Part of a small language model's weights.
Size: width 256, 4 heads of 64, vocabulary 1898, 8.59M parameters.
Architecture: LayerNorm before each block, learned positions, biases, tied embeddings.
Training: a variant of Muon for these matrices, 515M tokens, 3928 steps.
Each number is 128 + 32 x the weight over its row's rms, rounded and kept within 0 to 255. Layers, rows and columns count from 0. Numbers have three digits each. The size before them is the row's rms in percent of the matrix's.

# up: layer 8 MLP up, 512x256, rms 0.126, rows 188-218, columns 0-63
# down: layer 8 MLP down (transposed), 512x256, rms 0.0785, rows 188-218, columns 0-63
# gate: layer 8 MLP gate, 512x256, rms 0.122, rows 189-219, columns 0-63
up188 104:129134109140127105174153092175103142111187181134079201142143131140157177168072174102081144094132099083099115162136166121107128135138129076147185164084094141171143090121108097129152126064095144
down188 103:127142127100151132128046128132121042143218169159109145109160071105156140138172180117163098143100191110140125104097066104109120132142139173129127132133137127105059111094118094164118128077119144
gate189 098:091156160100123090085109081066168102130091135119143127127125132095158123112111099091140141156099173145126156128078161132093155123132126173120123079138127096172126099080131110136127102134124143
up189 099:175106162094125095126107148173171134140152163122114168111134108105118123139125129112077114177126117134163133142185161118121091124173136181091104126149141073030130115131113100109115141124146162
down189 100:152164142151123138078129138126137060158093117131148131144131187181093085159109106149128119185097187140155154152106093179131132076163136080152180096117145108090111123059168091105149092124144090
gate190 107:129153153116104084112153072143157144179168122148160103121159121075133134126165139132125131118189100113110087063082158097148103092183159124144133206182110122121090153107154094123127181098102073
up190 105:085090106120096106100145119141116123150121116139090090170101085173088113165144147121125088108123065122191209155180074148171101091144144116132085185131121152179089151129155120100143040116174122
down190 104:133168153055132174155179110140115121177086158125142117096124058165155103132145108123102107101066152113128139114121139194138124130039160130127186128119135119095091103099184201153149143131107105
gate191 100:097130136098109147144119143145142094177165181102120154130141129119126081167149058153076076136104085196111130109116112134086172141064137177125055124123095163164121130142072174176112125116163110
up191 103:125126124119148128158099117182128113192135138193147170115137128135135173195159104115176119167124191137115106186131094143165141120130134177198141141149112122132149174168118162124123105143103140
down191 105:151204140111186132106098066154181132130134131113167158125102138152128116129160135100133140158137163195089114117103118136099048124115166127096059124090078147153082109154135100084104091139073086
gate192 101:137127097138079133176101123105096162109117176180179082113135083077057101108104175138100169137167124106182144150147137104082194113169100125150163141152137120152168100100152095128154140051158158
up192 102:123119134125123140126103117077138140175131114111122160175128106133141116170167138066142089080074153154153137202122096111129119093095165169120122162101106120078080125094076093100119129049220106
down192 094:141152141144116131171138061066199118189213109086129129100123121142073102079078097128133158159161162153133128147119109154059225141108181148121112141167090144116123171161162147150051166131143099
gate193 098:162104103140140121051158089091183154172137040119130113105128124080121134143125114079121080132112118083096101078149164125131122093117129127128217117109116124118117125098138108149153112088115071
up193 102:128109135088149142118147091063126082189058141159139151135194128141122143145101199091061073148124136126113147133116120134160104145091137125081113127109162125062104141130179094124121181175132096
down193 103:144141121105119109113200104106144119143161118109161132135077156183089107164190155124133069181088127074144126139159140115179145088156183097114154149117117114153105141121173155153081142145099099
gate194 100:190122124112144105134117096159154138144154125114072107138143092118054087137125110125123172105106120107128120134124081125140133098153113152127056122107055125111127100149147103138069134136089118
up194 098:138151211119119101142109213077182158149139111121174138126099125064096098148144163136116106081093131103179151117089115140136140144175147157055139158102095142119147128097125103127111097166115076
down194 097:103101152121152158112097060100126093121103169107117048148127169070139069147087100104147175071146048156134124088091150146137130127072176158094064171114117157205179147137187195118045113078082099
gate195 110:074097129155155150131137129082172174123099074132125066074159195082148120112140135111123174081129108136144079113115179121106149078176137094169092159124053228074113101140081120110104091087088133
up195 112:088135096160119140171116191100133154109084091160181131103157153127133130118193108127088142178174130090079137183083156131142072140102104072165142112088114132124146195129094129101153150094116087
down195 106:201152106096123095150088163094104070090053106139152147131113047087099141116138112134159083123083158155116116139137136191184061095148122184092141140146140117067194110114103126173090158125127130
gate196 088:079151136174136133162140111161122112108097088134148126149182177151097182162152120120155161150193163121171119153074142129143087051178174135176112078122080082109076122129161105168143110133046112
up196 085:086117116127135107179112138126132144119139168147094162107180083152108073114172169144121154139121168131121180077109150117098153101106159147083146117100178122159134118090097057153143152143161176
down196 087:105191101141074163156112111157087193148173150123089076180134146111132117057125149102063138167176102076123138101124157100170107086045174131132082107150154133107179143143176114092080091147114107
gate197 107:127172090169115182111133081138080134124104160114163113095082106129082107094130149096110075145122130143090150153113125113093125134123107090111071127137109109109098176096128138134169137156129133
up197 107:052156143109087165142086169147156123160148196144128176139087120179071155104153144162164121132130095164141132136100085127172137159138119131097139163141154105107178088186131123093150152054147134
down197 104:107096148118157070119124185131123149114102096162148078131202163164130117109106086135155056145109168127134134065054165189140102131145109206099184161102218089089110123147094125132080136141176124
gate198 103:093146124122137177165161158127118129125101101092128114094187049106082124161114144152079151172172168066134144171134064095159132046149106163107131107119135133182121172137134109102127149094115117
up198 103:083164135064111121122165144109201052213146177187212188146138104112142103151116116137164191160150145082083050151143123146125118140126150081122128159178145092116171153125110131101090079169155101
down198 104:122133096134145069152072180139147117104140162107209145089054111169125152057062145144102149103126176125077123118140093109094084177106135078166112142118133150159137123153143118147137126173113137
gate199 104:193131110120164127131087171146196143152160080088119124094109128102206145155135165104164147148112111130149140102113132113108138157144130138109097118100148153100111153092122146071115076124093097
up199 106:158148114104080120167110078165141146074103141146123140127124160150143075136105114152141146095057137118149101131095086174117105130121157146151163120065116119104144184070134136112076121144167134
down199 108:107085104134110103142131153094156084150156109111091205125073147196145140147137118142120172072104109139059117156116134109093168080114141157140132199105164125121065128164120137100122119142129177
gate200 098:141157115151127093126093104167150165117140172114091127095138133138179142115124149149092120157153178129154093158160083111133079114103105104174071154113096139158083136167073110089102175103137124
up200 101:069168121118188099135109170110130104135130172133129116129162129120098202184164086182082127123095102097150165180170136110098144089089091060126106101156135171144088121131088181087090161170126157
down200 102:135114122140095123107077154076100078126094119077140143142118152173097150151138140160166126139127134116165167096126115119110160139103126115147098113148121200127179132141122082108030130131098100
gate201 102:110161139177101161099188121115117125140137085088084122115106153148140206090103136131168106129127102107134125171099083125116186045162099159078121135136048204127182129103118107130106102105136098
up201 101:101141089145174183121156091138129137181126142147098171166097164168150129168092098141151173142124165102191140127081179091097128143181119190123124099144092168197144124120158153131123120102141119
down201 100:120096131151134090132099096118073132145196116156149104109085167172160159057160160141139114133136083166134120117147100097090111072186090074206147121153180140194150089133077075126140093101135161
gate202 097:128138117125104114091196124098122116143039157123108086149133143143122134137174114163130168138158148088100072070183122112137131097170141112160110096102101110113071107113117161112130085106081138
up202 096:195131116152124116145144123136182184045129122118077078079113092054135144135126159205110123113094178151160069120202114175091191103064105089171107145126138095132154167125109162189109115069150154
down202 093:076143106127151113149176161183079158141162162088157131091103074123098128105191106116128073119139153091205064092150105127128162093140097065127134147167157104107094109109108129105118099060135109
gate203 097:068096148139171148118143147120112091139122094115086098093078072109205172060130112105143102128114116170122115138200081105117108087073138149166142154113113147105126111124103099132225095133192126
up203 102:098146151134113128168117167145127111101074125116138075104137116118106104116085170144155143110140052150166111119133139102103144073119163105142029141134131128148153134139092116117127137135142071
down203 101:101135108150107060118114121121213128132125101110136125173088208070150158116060178162141101144157116108109099119110085133155101163177198125143120142078124106132180108073124085149087150112149074
gate204 104:127106072116085099164140103090184151115115097031110166137097137159167152148140085139079119148095096168160166128159081145153133128137112110100166130116102111117138113133119148143188082127142082
up204 099:144124126154125124093155155138147093120128115126134089116085149197160105100144153151115158123096120127171189148107133134106114118145072133185129076112153150153097105156131181113162100130180161
down204 102:148112112079122144160092091097124141131128132144139176150049082180152079145165078146116171107166079086153142130099154112179138120122133094164151157121164142129167083128112117114091096162174111
gate205 105:156101122163101129069118145131151157139155101096162158139168080118108086104132125146129104139110124079087124169098119110168167134124137095111154185120078150127179096174130095147110105114115109
up205 104:085164193102111132076112130150123139082179060114169138193126179163091150199186133144151156149152097121143114068161114136123163099150156070131122134144130174110160145084125140190140151089127168
down205 108:107101135114133173074091120089114186093148165077125133128073132083095137145123088134060101158176102177109184179135067140181141072185185163108118109111122172070143150157155083111159141150125137
gate206 099:097138125105076142130132088095133144169103139116176081156123118152147092118148133125164153102135155178069132113144120109157070085176195178170209070142117100138124119158096079120152121154049157
up206 101:160152156150120123086146124175119081103096139163109164131169133153114057120101081132134148094118150165116081126161117153134159124055147161147171071135078102138075125116157102082222173130150114
down206 101:127124104117103138089135109139151100128134121106124163179162119145141163104143076120140170112106172121103115124155106154081088161221145117181105153125098142145151145095067105130103099136068119
gate207 092:121183187112116078146115147137132164112078185089151138159146136100144058096115153144196137135109153140174065124135152082165133076169139124012133124155129150152090172137065104112165095112100125
up207 086:118180138137117090081128158098143195159122166148148117141125140135118157128119145143095086174150221074099062146075190146163157168170178082176128152079135173119164110094142123096152207158101124
down207 091:129113076159081134118161190158132123121137138120130089103106145093089163108155142164150135093113190110215163140139156088163106071118149161086146100145114086172105069185090183146063127133111149
gate208 103:147178124097218128149103096135170182108070097182146132134193112138161095097140121142072134086164124098119132083158185114097180168087129139175152161149159079149096111160122098087165124150169162
up208 102:141131113155150150100149116091102113119167144118123135191099080076080152217141122162110063152081145142091153089133112149087124083159129052047150161087153167118139101147136116120087163121155101
down208 102:115103132148164144156174131103103121105181099131109064179155119176163116110128139149157088142132092093125174131108124091131182104153067117134116088127075138143130163161114143042124095096154136
gate209 098:125130190079125098120147132116204101170163126132166099133163161111120107147099124068154123170109101099119141145115168081119150125117167169126071114133132128101135136136124102130103144165169114
up209 092:112170113114137116065126156114140149113116105077134156116104146141145180108122155123177168130130174168113140125154097066144126155110130141140091161139047093101117117101086127101110171132132162
down209 101:140136119193127124167129145139143118155220145138176103169158105132124135159142082139116143172139175087142143110121140166146135187133128144129136112148165116100104110133125127206130090102139146
gate210 099:067120131118187077083124168123090153166169064124126161082138130126127081166119111147098124124119159096129084119178131117130147152164134142131141124143113099101050071118125086089112077111038148
up210 102:137101117163147157137161111198196137180124164087128122212095112133139118162155156140087173089132115185121103137073129131156160142155134093127139118106046117103116148142152099125169085080174133
down210 103:134127104100153111161113085103145152125181089106120122147143125149152081149180160125143163126092070160139125119121135161156172158120145130114106096114117114138136134090173188042065202085134095
gate211 097:082121124126137090181133178127157164095073120138115145212136158123111154151102079100164146171138158194149101144091114047162120094116140133178110173149148134088146156120092133063176120088170083
up211 102:151072137168138101127139128092164135137076118130116098102115124125074127132162057092099140155121149121111153133161065133089160078166067139119107181173145089132166184134097121082164148079119148
down211 105:085120129142109174125102142192144111121134172164113103158109110132084138157153155109097148123111095154138133181147131111142080114156105085161134122183136149108174171126142133162104158140121048
gate212 099:128137106085094106160107135096130116153133114108142147100175148142191182127132096144166051124096068135141129090152183062091171122098175124129158125126101090128075120163098139112083107104095100
up212 098:138133113119120145126145079153147141107131104157193142069109164190094179164105121132171132197139163100159182122147173138146123176143168129179084129112155145101152093126115137137140103079101113
down212 096:173109154085105156119078121131124169119160082100149066129173092058099116113092116158041129149164144108120122086109144152123093113154158162126071116090133114153141118157094102107131070119142135
gate213 094:186137135077090110121187113144203099131137081197100086175082099131129106123091069066130116149122130126096130051115188109131135117125130131083177077091126075111133160117089104187112087089095094
up213 098:131139174128110147140153124154117161161147093116154150132121116128163167166166081091089121152062121110160125138138120121130138154109141135109160072093143094061111163118097155165102066145121161
down213 095:130127087020136157151164124119185134093116119108128122131143128155143131149146157087177132124100078168107123146094098093140075073118149186159192109139137121199218087174121151147142118193104061
gate214 094:076209055120123094132164078124121196074073099163127133103035160092137155127122137145136121172163169168149124161150145183112093138106152087164148161136119141102166107182136129146129140115076114
up214 099:153121197149052124155148149114173107167101086075087089119141053140106073059157115155121178116157116110152117136074144183162172139099092164106150117131102091072107106224120134153147142097098077
down214 101:111158101059131122086154165138157140132106059099181134150095088142157151123105107098130132103078139148128147117147113127112101090155140125197118137125084121102185181094159167185058122127149128
gate215 094:146142157102096077105111157168116122120110103139112106107136080144131150153086103121087135110121127106125134134146155082147133133075137148144123102091130074155151153138139098114108121131109109
up215 092:148128064112096087166176129142124127111167099126122078078091094110189174190101119138122128154092081103086114110100124143117150151101103111112125169170179138107120111065116129171080074126104127
down215 096:123152138182214159092188159119072163093108121154055169063145098097167154060103067125115121116138143146142075162115090108161145016091152088143144108104137123103123143106118191103099142127109123
gate216 102:120102129152083139128128086106097085181106156100123151158134116162200147126151131131140103101098139108161123119114105084138099137142183118166114119148143106097136114146146129095171144089106162
up216 102:132097118160172151123141107145090076139167072112110143086115189150141105154123121055081143140167141046153130189087130120139166111106081157118189114118130084204068149100108142101126102145162090
down216 103:134093152188107129118139108120124108104147134128168088145141106153140119164101131108114091094141120125128151115209094146135110105129138136161143158152087183163119131115075125167090081112127155
gate217 096:109190139131097188141153133175108152174090147137212111144159138123131169140169139092112151132211154121101074179109127111103173113163107092144116110098161137173125144150094095154137114085153121
up217 096:140111156136143103090172169108118160132102095110150093137151139145169108126080137135121161146138144112149093136070158184139091100192125115164133149124172127157078066149171141114168163159139123
down217 100:174152174139083152130156115168120171131157141101150136119146102154118130153138142141139138090113120144144115057089090090181097093111083125130133071151165136126120181095080139106181117097082131
gate218 100:129168126106131087107109122142110110130097205185067099096108126112126113123172132147095121162083153197112128119189156136244152099162110152147075116189122187124103152134086141189155133146157217
up218 100:122149129097148101120119117128143128084146143075157119114149165107095157115185103190018120141197126133132161138063124157111170160171094073137145167153075156113095119177184097146147153136113109
down218 100:137089138110115151132061096180184150169096088179111137130147094096104130168111140139154124135080148120125110153115104117126102106077111148178161116148120115179087127193121164158051175101162121
gate219 100:091122091134100110104079134177166140069198146171140072079191093130191157127150137121157103146097110184145166116108178165168106180128112147059109208121140077143148170098100123154157200112103124